Part of a small language model's weights: 5.62M parameters.
Each number is 200 + 20 x the weight over its row's rms, rounded and kept within 0 to 999. Layers, rows and columns count from 0. The size before them is the row's rms in percent of the matrix's.

# layer 5 MLP down (transposed), 640x160, rms 0.217, rows 122-208, columns 40-79
101,213,179,184,201,197,153,218,205,167,207,230,223,218,189,201,201,174,215,217,206,221,158,206,199,195,190,192,190,188,199,183,191,169,205,235,233,202,203,209,179
108,209,197,161,212,215,234,165,209,226,192,207,180,199,172,196,169,205,183,199,192,194,203,196,185,158,214,194,188,207,232,232,205,212,196,167,187,206,212,166,183
094,205,209,224,176,234,194,205,199,198,166,166,239,178,201,192,173,242,198,210,206,215,200,219,219,206,195,171,213,213,176,218,181,209,216,216,218,223,205,206,155
101,190,203,224,232,192,202,187,185,218,229,196,248,182,219,196,182,198,221,169,199,220,216,222,193,215,198,183,187,182,173,198,187,187,187,181,225,202,209,240,210
096,202,204,204,219,225,176,213,200,188,193,231,217,156,193,192,189,182,190,178,169,204,226,239,217,209,192,214,204,235,216,224,203,197,175,192,205,187,223,206,158
097,250,225,241,217,178,199,198,194,193,203,189,210,139,230,198,218,195,217,199,193,197,176,195,221,204,216,182,180,197,242,200,184,194,215,188,206,182,180,198,166
108,209,202,223,202,221,206,213,162,179,193,166,216,190,249,215,164,180,176,196,197,209,210,212,186,193,189,210,174,196,184,186,236,215,210,192,156,186,223,175,171
101,181,209,208,195,246,169,220,166,220,203,176,248,201,198,206,201,202,238,188,219,186,181,213,226,228,204,165,213,222,211,214,196,202,182,195,182,202,181,164,207
091,242,217,146,206,201,198,181,197,174,192,218,223,195,176,190,202,188,205,181,197,211,193,220,176,194,187,236,180,218,213,222,235,208,234,187,175,222,204,227,200
091,158,199,177,195,227,204,243,202,183,199,204,229,186,207,232,188,160,223,203,216,217,196,168,204,196,187,183,195,200,191,207,204,226,196,164,239,227,203,200,203
098,198,197,178,181,193,198,212,188,217,188,212,201,187,203,197,198,191,182,195,186,210,204,187,227,195,181,199,184,196,179,178,202,186,218,202,193,219,160,170,199
101,226,220,195,197,181,199,204,172,188,194,195,172,209,162,188,192,176,225,167,166,185,190,207,206,234,223,192,213,207,173,205,200,204,202,216,216,210,232,196,207
101,190,213,215,182,202,174,192,208,183,199,219,210,217,182,223,192,206,226,177,208,195,210,199,224,215,200,213,216,190,177,249,201,178,173,222,160,189,235,198,187
101,199,163,201,169,238,180,217,183,196,211,207,221,198,195,198,167,190,220,205,200,199,217,222,205,207,223,160,219,184,206,197,189,222,166,210,207,220,216,183,225
091,183,243,198,214,181,195,185,206,188,167,142,223,245,200,171,181,207,215,181,204,252,182,157,209,190,192,191,171,226,198,181,217,183,172,228,210,210,213,199,202
107,201,225,220,216,180,199,202,181,191,213,205,175,237,189,236,193,207,246,205,220,218,184,184,194,195,195,222,247,207,172,196,198,198,220,201,204,202,198,171,207
100,205,173,211,214,199,204,196,192,162,226,149,197,214,186,213,181,191,226,191,195,178,170,192,244,200,197,245,205,186,226,185,206,195,240,199,232,213,228,209,208
101,178,197,215,192,208,247,205,180,222,189,176,185,212,208,228,223,195,200,202,209,206,191,219,187,193,230,191,199,221,183,186,230,183,221,225,209,214,201,227,187
099,187,195,178,216,183,185,233,216,190,191,167,222,238,174,193,191,188,207,216,169,208,181,198,200,186,194,213,174,195,217,214,204,172,201,209,227,224,206,177,177
101,239,224,202,226,212,179,202,215,213,208,166,192,167,204,182,210,211,195,212,221,219,194,206,212,199,178,223,186,169,225,216,217,190,195,183,222,215,229,233,193
096,241,203,191,216,236,224,211,181,216,214,196,206,207,238,236,192,214,177,193,177,210,205,211,221,218,218,182,197,197,207,203,125,201,237,217,190,196,218,177,200
093,185,179,226,171,194,157,220,150,225,214,196,193,243,212,214,201,199,212,199,209,241,188,217,187,194,196,221,209,185,205,196,214,188,188,203,210,213,217,203,200
090,178,196,179,231,225,174,175,187,220,154,205,191,207,176,176,221,233,188,211,209,206,180,194,211,209,181,177,231,200,246,181,204,186,144,183,227,220,193,220,224
099,234,212,216,198,175,204,222,233,204,204,218,214,233,175,206,200,200,208,200,192,203,229,170,188,230,219,187,201,211,175,209,175,245,206,200,205,208,182,197,210
108,201,194,199,228,203,179,168,227,196,208,210,218,165,180,197,170,228,214,208,193,225,248,224,170,225,192,173,184,193,196,210,193,196,233,249,216,203,180,181,226
094,209,219,173,215,198,150,215,229,216,218,185,170,214,213,209,181,166,174,219,173,181,257,194,175,209,238,185,232,206,216,200,187,213,230,193,212,198,222,187,190
104,207,205,187,186,171,219,186,214,171,215,194,200,172,196,180,191,220,226,200,186,166,179,192,206,210,183,192,207,205,227,218,196,196,240,208,195,246,193,166,183
106,196,208,201,191,221,213,202,175,237,188,204,201,204,192,219,180,205,206,215,210,228,175,190,182,213,208,184,192,198,236,182,216,190,203,184,194,206,202,203,184
097,188,205,197,226,196,185,183,179,219,195,179,213,197,250,218,213,230,174,225,185,192,165,196,188,216,205,231,232,210,235,209,206,214,210,193,202,192,190,223,190
097,230,182,176,203,225,197,187,189,182,208,228,223,190,190,198,171,185,151,155,206,202,191,213,205,202,187,246,225,190,234,266,196,195,225,181,166,191,215,207,221
107,163,197,207,211,194,194,200,185,211,210,234,187,220,159,203,243,207,184,216,166,182,174,195,221,187,182,211,248,185,185,233,238,201,179,217,202,202,263,182,211
106,175,222,192,204,190,235,221,213,181,234,204,212,194,199,208,196,165,193,158,207,193,181,199,182,174,196,192,210,187,190,195,187,178,175,219,202,207,214,213,209
094,226,206,230,204,224,201,181,198,198,216,202,179,166,191,164,203,238,199,212,201,198,184,187,210,196,195,209,222,213,193,148,192,164,194,239,189,197,212,201,213
102,240,222,192,227,204,185,219,238,186,159,198,199,216,191,224,175,200,167,189,141,168,167,211,188,197,190,210,229,198,221,226,205,223,170,188,213,178,184,210,222
094,190,211,196,160,170,194,225,191,204,208,227,181,171,219,168,210,206,195,186,162,200,212,181,211,241,189,218,214,184,225,231,211,224,162,182,205,196,225,241,227
097,217,187,234,207,208,198,208,199,219,171,233,209,232,183,186,235,192,191,204,209,180,192,173,199,207,216,216,231,207,225,230,196,182,205,184,197,195,192,188,229
097,219,211,207,187,193,196,156,220,235,213,209,187,169,157,211,194,200,197,176,209,178,209,202,201,175,212,204,212,235,188,191,209,229,212,196,201,182,203,214,245
094,198,193,203,186,243,185,249,210,192,230,174,201,211,208,207,234,218,213,202,192,172,198,212,217,180,221,198,204,208,204,157,177,200,198,192,192,185,190,211,222
102,193,218,180,178,197,216,206,203,222,187,182,200,207,184,216,169,181,189,201,205,174,207,176,207,239,222,176,222,234,179,209,192,220,205,206,228,212,180,156,219
099,169,158,164,207,191,199,191,185,220,209,188,198,194,189,188,201,165,247,179,195,192,197,197,222,201,190,208,206,171,213,169,193,172,241,212,221,173,199,190,221
099,234,177,205,216,154,155,150,192,200,203,195,231,174,160,178,223,225,208,211,173,187,215,185,205,192,225,201,228,205,237,215,184,211,213,220,223,209,196,207,194
104,179,250,224,203,201,204,184,183,195,190,163,170,210,173,224,225,183,211,174,192,198,204,195,220,205,224,198,218,188,228,191,206,186,172,203,251,215,230,210,194
098,191,168,208,183,206,224,187,185,179,175,203,186,202,197,144,192,193,167,193,209,200,210,211,189,204,180,180,206,182,193,191,178,200,163,190,212,180,173,209,201
104,204,196,208,181,209,186,157,210,218,199,167,199,198,216,209,226,202,204,198,208,190,224,193,216,207,183,191,194,178,230,217,206,231,182,200,184,201,182,195,213
089,258,237,172,205,197,194,231,180,212,199,174,194,186,184,218,171,172,199,206,207,180,215,256,202,185,184,230,209,187,197,214,193,192,209,195,156,176,229,219,213
099,198,188,197,205,172,209,211,187,203,218,223,166,199,197,248,222,218,181,215,218,171,199,209,232,167,188,153,207,202,188,206,171,222,215,189,220,228,214,181,230
098,196,184,177,170,240,259,210,192,220,238,194,196,203,205,217,195,196,192,186,155,200,143,206,219,207,203,209,191,210,214,146,200,223,187,196,199,203,169,197,214
095,189,192,179,169,227,202,182,191,225,190,217,210,192,221,218,225,200,184,200,212,198,180,199,199,214,176,197,206,205,199,201,174,180,221,199,203,203,194,197,197
099,191,168,181,189,157,194,222,214,203,178,207,186,172,179,201,192,197,224,216,167,235,208,198,156,184,191,211,165,237,229,181,224,223,195,235,212,162,177,177,204
095,165,225,201,212,196,220,179,173,221,182,202,205,191,194,207,179,193,209,194,234,207,222,183,186,207,193,235,184,188,228,233,200,199,204,174,240,212,199,220,157
097,253,205,227,216,231,225,216,218,188,166,196,242,168,165,177,221,183,188,232,207,204,221,219,210,219,196,238,183,200,176,208,185,202,202,207,223,193,181,242,199
091,218,170,190,188,170,213,186,216,157,182,206,213,182,195,210,217,191,204,169,194,208,207,198,205,195,209,199,223,217,206,180,227,194,217,206,207,189,217,215,221
093,242,198,217,194,215,174,218,213,192,198,205,184,190,169,186,217,210,225,217,172,204,188,224,205,204,160,230,203,199,165,188,195,198,211,203,231,230,191,212,184
099,216,200,179,203,183,218,190,205,175,203,209,216,201,233,202,200,209,192,208,221,197,217,181,191,167,196,205,208,221,174,169,189,153,190,184,213,188,189,186,245
101,226,195,218,191,220,189,176,217,207,205,206,217,170,178,202,186,249,238,214,176,207,148,190,218,173,225,206,178,192,189,205,220,228,194,203,195,229,201,209,187
106,214,190,220,216,228,188,179,194,191,189,201,227,187,198,227,176,211,241,216,206,176,206,209,220,192,208,195,192,200,204,211,218,230,175,182,193,173,192,231,192
096,184,186,208,152,165,231,188,197,231,201,179,191,216,223,186,208,208,214,228,178,168,190,209,198,189,197,170,169,220,243,221,233,218,208,208,192,189,190,190,193
095,177,169,232,197,209,210,192,198,170,265,185,205,200,223,200,209,210,210,163,161,199,196,225,221,185,205,175,187,203,203,185,183,170,173,227,210,177,221,219,168
108,195,219,197,234,196,213,185,196,175,191,181,208,211,193,203,211,196,179,195,179,189,191,191,206,228,221,224,219,198,174,216,177,240,209,227,226,177,183,175,141
116,194,189,215,250,193,185,236,226,188,205,189,200,206,174,225,184,181,205,198,215,199,175,224,216,207,185,210,178,212,194,191,204,198,232,201,215,184,207,187,209
102,243,176,163,235,209,192,210,192,189,243,164,210,180,198,210,198,161,203,183,192,160,242,161,202,219,204,195,216,199,193,186,198,215,197,191,197,206,183,195,192
093,181,191,205,209,187,210,207,164,179,217,198,225,221,213,151,189,201,167,190,182,214,216,178,199,208,221,184,224,219,192,192,156,213,156,177,222,222,198,173,213
095,218,183,180,187,198,208,183,186,198,226,161,210,246,195,199,218,218,180,199,175,201,201,200,195,219,238,212,162,168,206,214,214,185,207,220,187,223,199,193,163
106,170,206,220,186,199,189,198,179,213,225,196,199,168,191,181,224,227,217,194,248,212,209,204,182,223,199,203,189,188,215,194,206,213,226,232,163,193,172,223,205
116,173,168,209,184,157,183,196,196,165,198,177,191,216,197,201,207,235,163,212,189,176,225,211,186,198,218,203,181,239,194,177,176,202,207,220,196,198,217,179,211
096,218,212,218,205,206,207,226,205,195,197,194,180,199,201,173,186,189,164,215,192,222,205,198,181,220,204,208,217,185,209,158,169,208,209,210,199,195,197,166,198
111,184,180,173,206,189,226,178,184,215,197,210,185,169,203,183,158,197,181,208,197,231,191,214,179,201,162,196,202,224,204,203,186,196,209,214,218,194,190,219,200
096,257,170,220,215,185,202,188,169,193,190,185,166,212,207,192,190,202,219,160,201,222,178,171,235,192,191,169,169,196,189,203,202,218,198,160,207,211,199,194,221
104,210,202,200,172,192,190,203,212,243,178,196,182,244,213,192,208,212,168,233,199,208,208,182,230,170,166,206,217,215,231,194,215,201,218,205,181,186,216,184,223
093,187,186,242,230,227,206,177,191,206,184,217,195,214,202,162,252,185,175,204,233,204,211,186,228,181,203,195,193,226,224,174,196,209,185,173,197,215,211,195,203
097,168,212,175,176,202,175,211,210,189,212,211,204,212,189,200,183,200,210,223,215,178,232,212,193,177,187,193,217,185,221,185,205,219,203,254,164,189,187,181,170
098,187,186,209,204,209,188,181,196,140,248,184,174,217,236,208,169,204,192,151,197,206,174,186,211,202,216,175,166,206,233,202,199,195,207,172,205,206,228,184,214
099,204,226,198,197,246,209,234,196,193,200,209,203,182,184,208,161,183,196,206,199,236,234,188,203,190,184,232,208,211,211,209,181,178,203,193,204,227,186,209,210
090,218,224,177,221,188,195,162,196,210,225,224,208,195,162,243,187,198,191,232,219,209,194,225,203,239,210,231,232,167,193,223,242,226,198,182,174,202,237,179,207
096,218,221,169,194,206,214,204,200,215,214,201,202,172,183,182,154,215,201,190,201,191,208,210,215,209,197,177,181,198,159,216,211,179,223,195,203,214,174,200,191
098,186,233,229,197,209,191,190,187,194,178,178,213,201,207,219,183,161,198,189,184,193,205,171,201,214,220,203,221,259,190,227,209,177,160,187,211,183,226,193,181
101,178,212,188,234,225,206,222,196,214,205,178,175,206,218,219,208,176,177,229,174,258,197,202,182,253,191,185,185,196,205,200,187,209,170,212,229,201,219,203,210
095,158,225,225,159,170,225,183,175,191,215,213,209,226,211,206,177,194,201,227,220,183,214,218,212,209,205,180,205,216,175,207,198,154,194,215,213,183,248,201,194
099,200,186,204,166,215,194,221,195,219,178,200,196,161,208,205,204,233,197,185,184,192,194,185,172,194,170,225,216,184,213,182,190,222,213,184,198,195,206,216,241
106,199,195,198,218,217,183,197,232,223,180,205,209,229,174,196,156,207,178,202,252,233,178,180,224,156,201,196,225,208,205,175,233,200,176,167,228,204,221,168,187
098,199,166,228,209,230,223,180,168,193,202,215,212,211,176,191,202,209,221,198,201,182,225,223,228,186,217,218,223,196,162,250,163,225,193,188,209,169,200,225,200
099,190,218,207,194,171,189,198,192,208,202,220,195,154,203,200,209,196,211,204,207,179,202,191,193,189,193,241,206,176,189,207,197,207,189,157,231,225,219,174,188
105,211,185,191,171,175,209,200,208,176,215,206,216,204,196,199,225,183,220,240,206,163,221,152,241,227,209,200,198,146,205,199,230,216,209,174,179,174,195,217,190
107,163,212,181,160,195,174,176,221,192,161,223,175,213,207,198,228,168,184,179,213,165,205,212,176,197,211,197,181,204,198,207,191,206,180,191,195,210,230,154,205
086,217,184,191,176,220,237,204,196,208,249,213,192,213,166,245,169,214,154,192,197,221,179,200,234,207,214,190,180,213,161,175,223,226,205,195,189,196,207,188,184
110,208,217,252,193,200,175,200,190,195,249,203,178,191,228,203,223,207,221,207,180,214,212,222,223,178,207,200,204,203,224,197,193,181,207,213,224,198,185,216,217
092,148,184,218,164,200,179,190,178,191,186,191,200,211,207,207,202,203,211,189,198,188,219,216,205,217,195,207,185,214,172,184,210,192,207,203,173,212,192,166,201
# layer 5 MLP up, 640x160, rms 0.231, rows 123-208, columns 40-79
097,203,229,218,199,252,198,187,242,171,195,231,178,208,204,193,226,170,186,169,205,210,209,194,193,195,219,192,187,176,198,210,187,204,161,194,204,187,206,215,215
097,219,208,202,203,239,195,224,213,217,203,189,177,183,201,176,248,217,196,169,221,217,222,178,228,159,210,218,211,233,205,186,231,221,214,225,245,199,213,215,219
085,199,194,205,210,186,215,201,190,190,209,213,169,202,204,216,191,230,202,191,200,229,203,194,200,251,177,179,170,196,206,223,192,174,219,202,226,185,183,209,188
091,194,228,200,196,200,215,223,163,168,203,191,199,216,201,189,210,208,191,199,175,194,238,218,188,214,189,166,176,208,208,196,218,185,176,187,223,203,178,199,210
104,185,211,206,213,212,219,217,210,196,209,224,200,179,215,188,219,199,195,189,226,248,211,172,187,187,189,200,175,184,192,172,191,131,186,220,206,216,190,173,187
104,201,243,204,194,201,175,163,171,229,180,207,208,188,217,222,199,210,192,190,165,176,211,203,202,214,215,202,183,194,206,186,221,199,182,201,212,186,202,226,202
120,182,191,189,184,225,195,181,219,213,189,219,190,234,195,211,208,193,192,204,169,215,213,224,190,218,215,181,172,217,185,193,198,230,183,187,207,225,211,210,213
090,175,181,192,170,187,214,226,223,211,190,206,177,198,163,222,228,183,210,220,152,207,227,213,217,167,192,173,185,226,200,178,189,212,161,170,203,218,194,234,222
080,182,167,176,205,170,195,187,168,197,172,212,201,229,187,189,214,194,234,223,186,198,178,169,187,205,193,219,243,181,171,176,219,183,195,184,223,197,214,188,169
094,204,171,228,191,189,218,179,193,200,173,193,215,215,202,210,195,184,177,185,178,154,199,206,197,204,179,175,214,193,223,166,154,217,204,213,182,232,165,192,205
097,203,214,201,195,205,169,219,200,180,210,225,189,164,187,220,204,209,195,216,234,223,239,208,229,185,191,176,223,177,190,203,238,184,192,189,232,183,204,203,220
097,226,199,210,195,199,176,216,230,187,199,190,184,188,218,185,241,205,173,147,254,213,179,192,153,215,199,210,180,203,206,207,188,214,171,211,195,183,181,181,187
093,175,198,232,195,178,199,202,203,159,198,221,197,177,224,188,179,152,198,226,204,218,169,193,202,229,193,206,237,198,190,207,206,198,185,196,196,185,224,231,193
083,196,182,182,186,222,204,153,218,198,212,218,165,191,223,216,197,188,193,210,175,226,197,190,201,229,206,135,209,185,226,221,173,205,198,201,224,185,161,205,235
102,203,182,181,153,203,226,182,209,185,200,244,183,181,232,176,179,227,203,199,200,230,229,190,200,215,209,217,205,203,212,210,203,229,169,200,214,188,247,177,158
104,199,210,192,183,168,206,214,205,207,185,192,221,190,227,247,186,218,187,181,154,198,168,189,203,215,203,230,219,185,195,190,184,165,185,173,206,216,184,165,226
107,233,207,188,204,198,170,195,215,203,215,211,196,232,190,188,218,212,225,186,172,193,207,196,183,210,201,190,191,170,231,204,170,182,182,176,180,191,221,193,237
108,206,178,165,200,223,158,215,205,206,217,224,187,153,197,201,193,197,213,175,209,210,199,181,197,183,201,192,206,175,183,218,174,191,227,223,207,219,207,199,173
106,157,165,204,183,201,221,224,156,217,157,214,218,218,211,170,201,183,208,233,231,162,192,181,186,176,197,177,233,215,199,182,195,232,212,202,210,202,175,202,182
102,186,210,186,192,217,216,190,221,179,206,217,212,199,209,203,236,198,222,233,211,200,182,189,195,159,231,196,208,207,176,184,197,230,165,226,199,211,209,171,146
078,219,188,212,203,200,193,236,168,234,198,210,227,216,170,216,180,195,223,206,210,182,216,211,205,212,198,210,225,202,203,196,225,206,186,193,192,208,223,202,209
089,187,226,232,197,196,199,200,207,192,217,209,185,206,222,195,221,187,175,191,159,203,199,193,219,213,193,205,196,222,221,194,187,194,189,214,207,171,200,171,198
105,219,202,206,195,184,198,261,180,189,165,173,209,193,169,189,177,204,223,191,180,179,211,185,211,180,189,216,223,195,189,283,212,205,169,186,205,192,224,192,223
104,179,206,187,222,156,227,188,221,220,174,185,230,192,209,206,179,197,238,228,174,183,238,167,159,192,171,181,195,199,194,207,187,199,227,195,196,204,186,194,197
084,210,181,218,202,197,191,215,239,213,155,236,194,172,202,233,193,162,213,201,168,225,199,197,181,226,211,199,196,195,192,210,170,215,198,201,202,198,179,181,161
101,195,210,214,187,209,202,229,248,222,218,195,203,219,195,181,209,220,232,192,186,230,210,234,201,188,185,199,173,169,202,202,184,178,148,212,149,217,201,191,199
107,184,197,201,178,203,213,194,217,210,218,223,210,159,217,213,212,210,172,179,163,228,190,173,199,171,182,173,179,188,208,222,197,211,201,207,187,185,211,219,203
097,232,187,214,175,188,202,211,234,211,181,215,217,189,239,202,182,206,190,214,231,215,201,195,206,231,204,226,230,215,222,191,204,216,224,214,178,235,182,210,209
099,166,203,218,206,214,191,185,161,193,203,210,189,201,182,189,179,201,187,212,205,192,180,177,216,183,204,137,196,219,201,246,186,215,258,188,201,215,183,201,183
098,209,184,199,204,236,184,169,205,200,179,164,174,223,197,227,174,205,198,223,160,186,171,186,183,191,191,238,224,219,203,196,202,241,208,189,206,210,203,211,197
097,204,210,180,227,180,189,220,204,223,202,179,211,208,222,213,208,161,214,171,213,183,219,155,179,181,219,223,217,203,217,210,178,208,238,183,201,191,190,209,210
102,132,241,209,226,191,218,187,191,189,187,178,240,190,208,245,197,184,230,202,198,192,209,182,162,193,166,216,196,177,190,232,221,193,204,168,192,203,191,240,205
089,195,187,221,157,179,211,231,219,178,201,200,211,182,224,213,183,203,191,213,204,196,195,184,220,191,201,212,226,187,188,200,202,207,210,176,219,191,217,210,181
092,209,189,221,178,208,196,210,194,202,194,194,219,242,215,215,187,174,169,247,211,237,192,166,187,164,208,245,186,204,216,187,209,206,194,181,184,193,212,214,193
103,196,218,195,187,224,159,208,212,226,211,186,184,235,177,202,192,164,207,162,207,233,214,191,195,207,191,233,198,152,218,187,179,203,241,192,203,202,224,204,210
104,171,195,191,179,184,156,223,199,194,154,222,197,201,217,186,231,215,210,188,226,213,208,222,178,233,154,212,208,189,183,236,213,200,242,202,217,218,216,193,177
097,210,189,180,187,175,180,177,206,224,205,182,216,179,211,207,203,198,219,193,193,206,180,167,213,214,212,204,164,182,219,172,212,220,202,217,201,191,205,194,153
101,229,198,212,175,166,216,219,195,192,195,218,166,171,245,227,206,207,188,225,218,217,180,188,209,207,215,199,212,225,176,168,191,204,192,200,210,230,224,219,222
085,157,180,186,189,187,197,192,219,193,182,182,160,191,207,215,203,188,212,216,204,207,221,238,169,212,207,206,186,198,204,177,221,209,210,161,205,193,214,207,173
087,197,211,183,204,179,182,243,189,174,195,181,192,210,233,197,215,185,187,208,235,204,186,204,184,171,214,201,206,227,206,172,192,195,202,223,201,196,209,218,214
117,164,241,212,213,203,182,216,199,166,205,229,194,199,208,234,168,167,192,181,198,232,192,180,187,200,204,201,181,196,198,212,203,193,218,190,217,190,192,189,200
108,208,224,221,187,210,238,207,191,193,225,186,201,187,208,181,215,234,246,234,173,217,189,218,203,168,224,223,232,213,166,202,188,177,171,174,172,203,244,163,179
102,199,196,181,194,189,216,216,218,219,218,177,202,186,209,226,199,202,214,198,222,202,208,187,192,189,201,186,213,217,213,196,220,213,211,185,210,176,188,181,246
122,245,187,216,221,202,193,195,179,229,182,226,196,213,190,196,180,218,213,215,202,177,188,185,169,215,209,209,193,221,207,191,175,195,190,179,211,194,182,182,197
093,136,170,208,211,224,217,212,194,193,201,228,186,194,210,222,198,180,201,195,204,184,191,186,188,182,191,194,221,243,215,192,241,192,237,196,243,202,249,214,175
087,191,185,183,156,186,226,177,201,219,197,188,232,210,217,225,197,207,189,213,187,225,150,214,199,173,203,184,221,211,214,189,203,240,211,210,192,196,219,189,226
104,167,233,158,193,200,185,208,190,217,166,222,184,163,203,232,204,191,168,225,203,199,208,185,203,164,218,203,186,212,188,203,196,190,209,214,199,207,203,221,211
094,200,240,175,230,195,218,200,213,237,186,214,205,220,196,196,205,207,194,211,226,200,177,185,177,186,212,171,222,206,152,209,188,187,219,182,181,202,211,190,218
098,190,172,205,235,196,187,193,177,223,228,220,192,207,204,196,187,182,196,183,217,184,219,191,189,211,194,184,211,204,203,177,211,198,136,225,224,191,201,179,207
097,205,199,206,204,274,219,160,213,174,197,194,216,219,168,198,199,185,188,211,209,215,217,187,188,176,192,204,181,190,211,203,185,238,206,207,207,211,173,230,210
094,212,240,195,167,230,201,234,183,212,186,203,228,198,220,205,205,247,247,186,201,200,215,188,184,189,213,229,175,176,185,208,176,176,232,199,184,199,204,181,178
106,201,216,173,209,195,198,177,178,206,195,203,199,212,221,222,207,200,185,218,210,209,188,173,164,189,195,170,185,231,186,172,239,189,203,193,205,196,140,229,242
105,178,205,229,186,185,196,226,204,204,204,182,209,231,202,205,173,185,186,217,188,223,226,213,203,182,179,199,193,195,153,226,183,171,203,202,220,219,193,221,203
100,175,188,181,182,183,192,221,213,225,190,229,201,194,224,215,215,211,220,190,164,205,221,206,212,180,233,186,227,176,184,190,225,184,184,200,204,180,219,182,235
114,189,194,192,186,206,169,235,218,211,197,212,205,213,179,220,201,206,246,186,205,186,202,166,175,180,176,224,206,170,173,196,193,212,232,192,212,172,199,190,181
094,210,196,178,196,194,197,182,208,202,218,208,203,192,214,179,175,208,192,201,189,209,188,175,206,186,205,193,206,209,238,188,202,168,215,187,203,220,203,170,172
100,186,204,205,169,188,200,190,192,203,187,189,213,192,195,176,164,174,164,185,219,210,208,214,201,188,210,221,202,212,206,161,206,178,186,193,184,201,171,181,204
106,156,201,218,212,206,215,186,194,218,171,227,205,207,194,202,244,222,179,235,159,215,190,185,171,178,165,183,197,201,178,198,249,203,202,201,215,217,185,184,193
107,195,196,184,207,229,199,222,218,167,228,210,148,224,155,196,220,209,221,204,182,173,177,191,197,192,194,193,162,197,171,185,169,221,225,186,208,202,194,192,193
099,191,211,188,203,218,218,245,216,230,204,197,237,208,190,222,215,184,183,201,201,183,214,236,234,203,169,196,186,192,167,192,197,211,206,203,208,205,189,198,206
102,179,220,191,180,206,202,232,210,187,187,209,206,177,217,177,183,169,212,186,195,203,229,190,198,181,234,221,181,202,221,206,195,212,214,184,239,176,251,157,193
096,221,207,185,189,193,187,189,203,209,202,205,204,222,211,185,179,251,187,200,195,170,192,208,189,168,203,185,204,189,212,195,228,194,213,206,189,219,209,192,163
112,209,243,185,201,199,164,175,200,152,173,225,224,208,188,193,197,194,209,225,202,204,179,182,218,221,184,202,210,185,186,197,215,193,193,179,218,217,198,219,194
114,197,200,190,225,175,216,204,227,164,198,222,154,184,191,189,218,226,193,187,196,215,223,215,179,212,182,202,157,212,190,158,184,202,189,212,209,201,190,212,199
095,174,219,194,201,199,191,222,225,213,187,201,228,213,208,176,191,174,197,189,166,176,205,179,194,225,218,165,214,217,153,214,210,192,204,211,208,230,201,175,202
112,225,198,233,190,205,211,167,191,217,230,198,187,212,221,240,196,203,205,204,213,207,200,178,219,199,208,193,170,224,191,170,202,183,176,225,193,219,228,197,223
091,222,196,223,206,232,226,198,214,217,180,203,179,218,215,215,204,171,208,183,176,215,195,199,143,169,225,207,194,192,221,183,194,191,198,214,187,211,172,204,197
100,197,226,190,196,225,155,209,212,232,191,205,170,181,214,210,225,183,202,221,207,186,186,195,235,161,210,234,181,212,158,191,227,187,217,220,185,229,184,164,197
095,188,198,217,145,204,205,204,157,168,154,230,194,203,238,207,148,192,175,239,228,208,195,176,221,216,221,205,194,205,196,204,210,186,198,194,211,214,198,207,206
092,217,182,181,172,200,209,242,219,187,210,231,211,196,201,215,200,172,245,196,237,184,187,197,213,198,196,188,211,197,206,177,187,232,202,194,175,202,198,207,161
092,192,230,191,200,213,193,181,179,242,214,233,209,192,241,265,222,229,160,227,205,232,212,190,184,205,186,222,203,165,195,199,186,212,218,176,210,217,180,200,203
098,211,236,244,167,217,199,212,162,241,206,200,208,203,206,195,198,203,185,192,200,211,196,226,199,207,168,215,212,224,180,226,206,188,181,183,219,214,212,193,149
100,193,210,213,212,156,182,222,198,199,210,203,198,239,245,216,184,211,220,233,215,216,243,196,182,183,194,215,213,191,171,210,196,166,232,179,205,206,247,226,179
105,224,211,190,199,215,205,199,195,224,232,167,196,246,225,157,216,172,201,216,201,230,217,195,226,207,240,245,189,186,181,193,183,229,212,167,214,232,163,237,202
084,177,244,189,225,197,202,199,179,194,206,176,194,195,196,219,189,201,175,190,213,190,215,190,171,201,196,186,188,219,194,196,225,208,190,188,225,196,211,227,203
109,214,227,225,167,195,227,191,161,207,229,197,179,195,170,213,203,197,209,185,223,191,177,213,207,194,210,204,213,221,224,207,204,200,202,195,212,204,215,188,204
088,206,180,200,233,212,180,202,189,180,216,204,224,193,223,161,222,162,187,235,221,199,172,220,206,217,198,226,199,211,159,196,218,203,176,210,174,207,209,206,195
099,200,219,204,211,171,202,204,198,211,223,181,217,215,230,187,196,206,187,171,188,151,215,217,213,204,174,199,201,205,199,218,229,175,221,208,262,219,189,221,212
097,186,211,205,184,207,240,216,181,186,200,223,202,214,171,200,185,199,182,214,218,239,199,197,190,185,215,238,193,213,179,191,190,191,207,191,206,211,205,191,217
092,181,204,197,170,196,163,191,215,202,200,227,187,233,229,185,168,237,181,205,220,175,212,168,213,200,235,227,211,204,187,239,210,175,196,212,214,216,208,225,201
099,193,171,178,210,177,194,188,225,209,198,166,206,158,239,220,226,189,176,202,184,219,203,221,212,236,224,162,200,220,185,209,202,216,191,228,200,196,188,198,188
102,196,195,166,178,227,243,200,214,133,197,186,214,220,211,183,224,221,189,191,169,189,202,217,189,231,211,228,162,204,184,224,172,187,185,199,183,190,206,224,219
096,211,223,187,207,214,208,172,222,180,165,213,182,206,206,196,227,171,189,211,205,221,211,204,196,214,202,187,226,181,204,230,183,214,171,213,182,163,253,163,163
086,220,189,178,204,180,169,183,210,193,196,204,172,213,228,213,178,242,213,206,200,220,190,196,213,171,214,199,248,164,200,178,213,222,235,209,184,216,165,189,231
111,224,194,248,239,171,183,233,183,214,182,209,217,191,186,241,193,160,176,189,183,214,193,212,226,204,232,201,169,207,229,191,192,231,193,197,206,212,162,191,196
105,187,235,202,196,213,195,216,214,219,184,209,203,208,191,188,201,225,222,192,194,203,201,172,233,214,227,207,200,179,167,202,202,230,210,204,199,199,191,207,186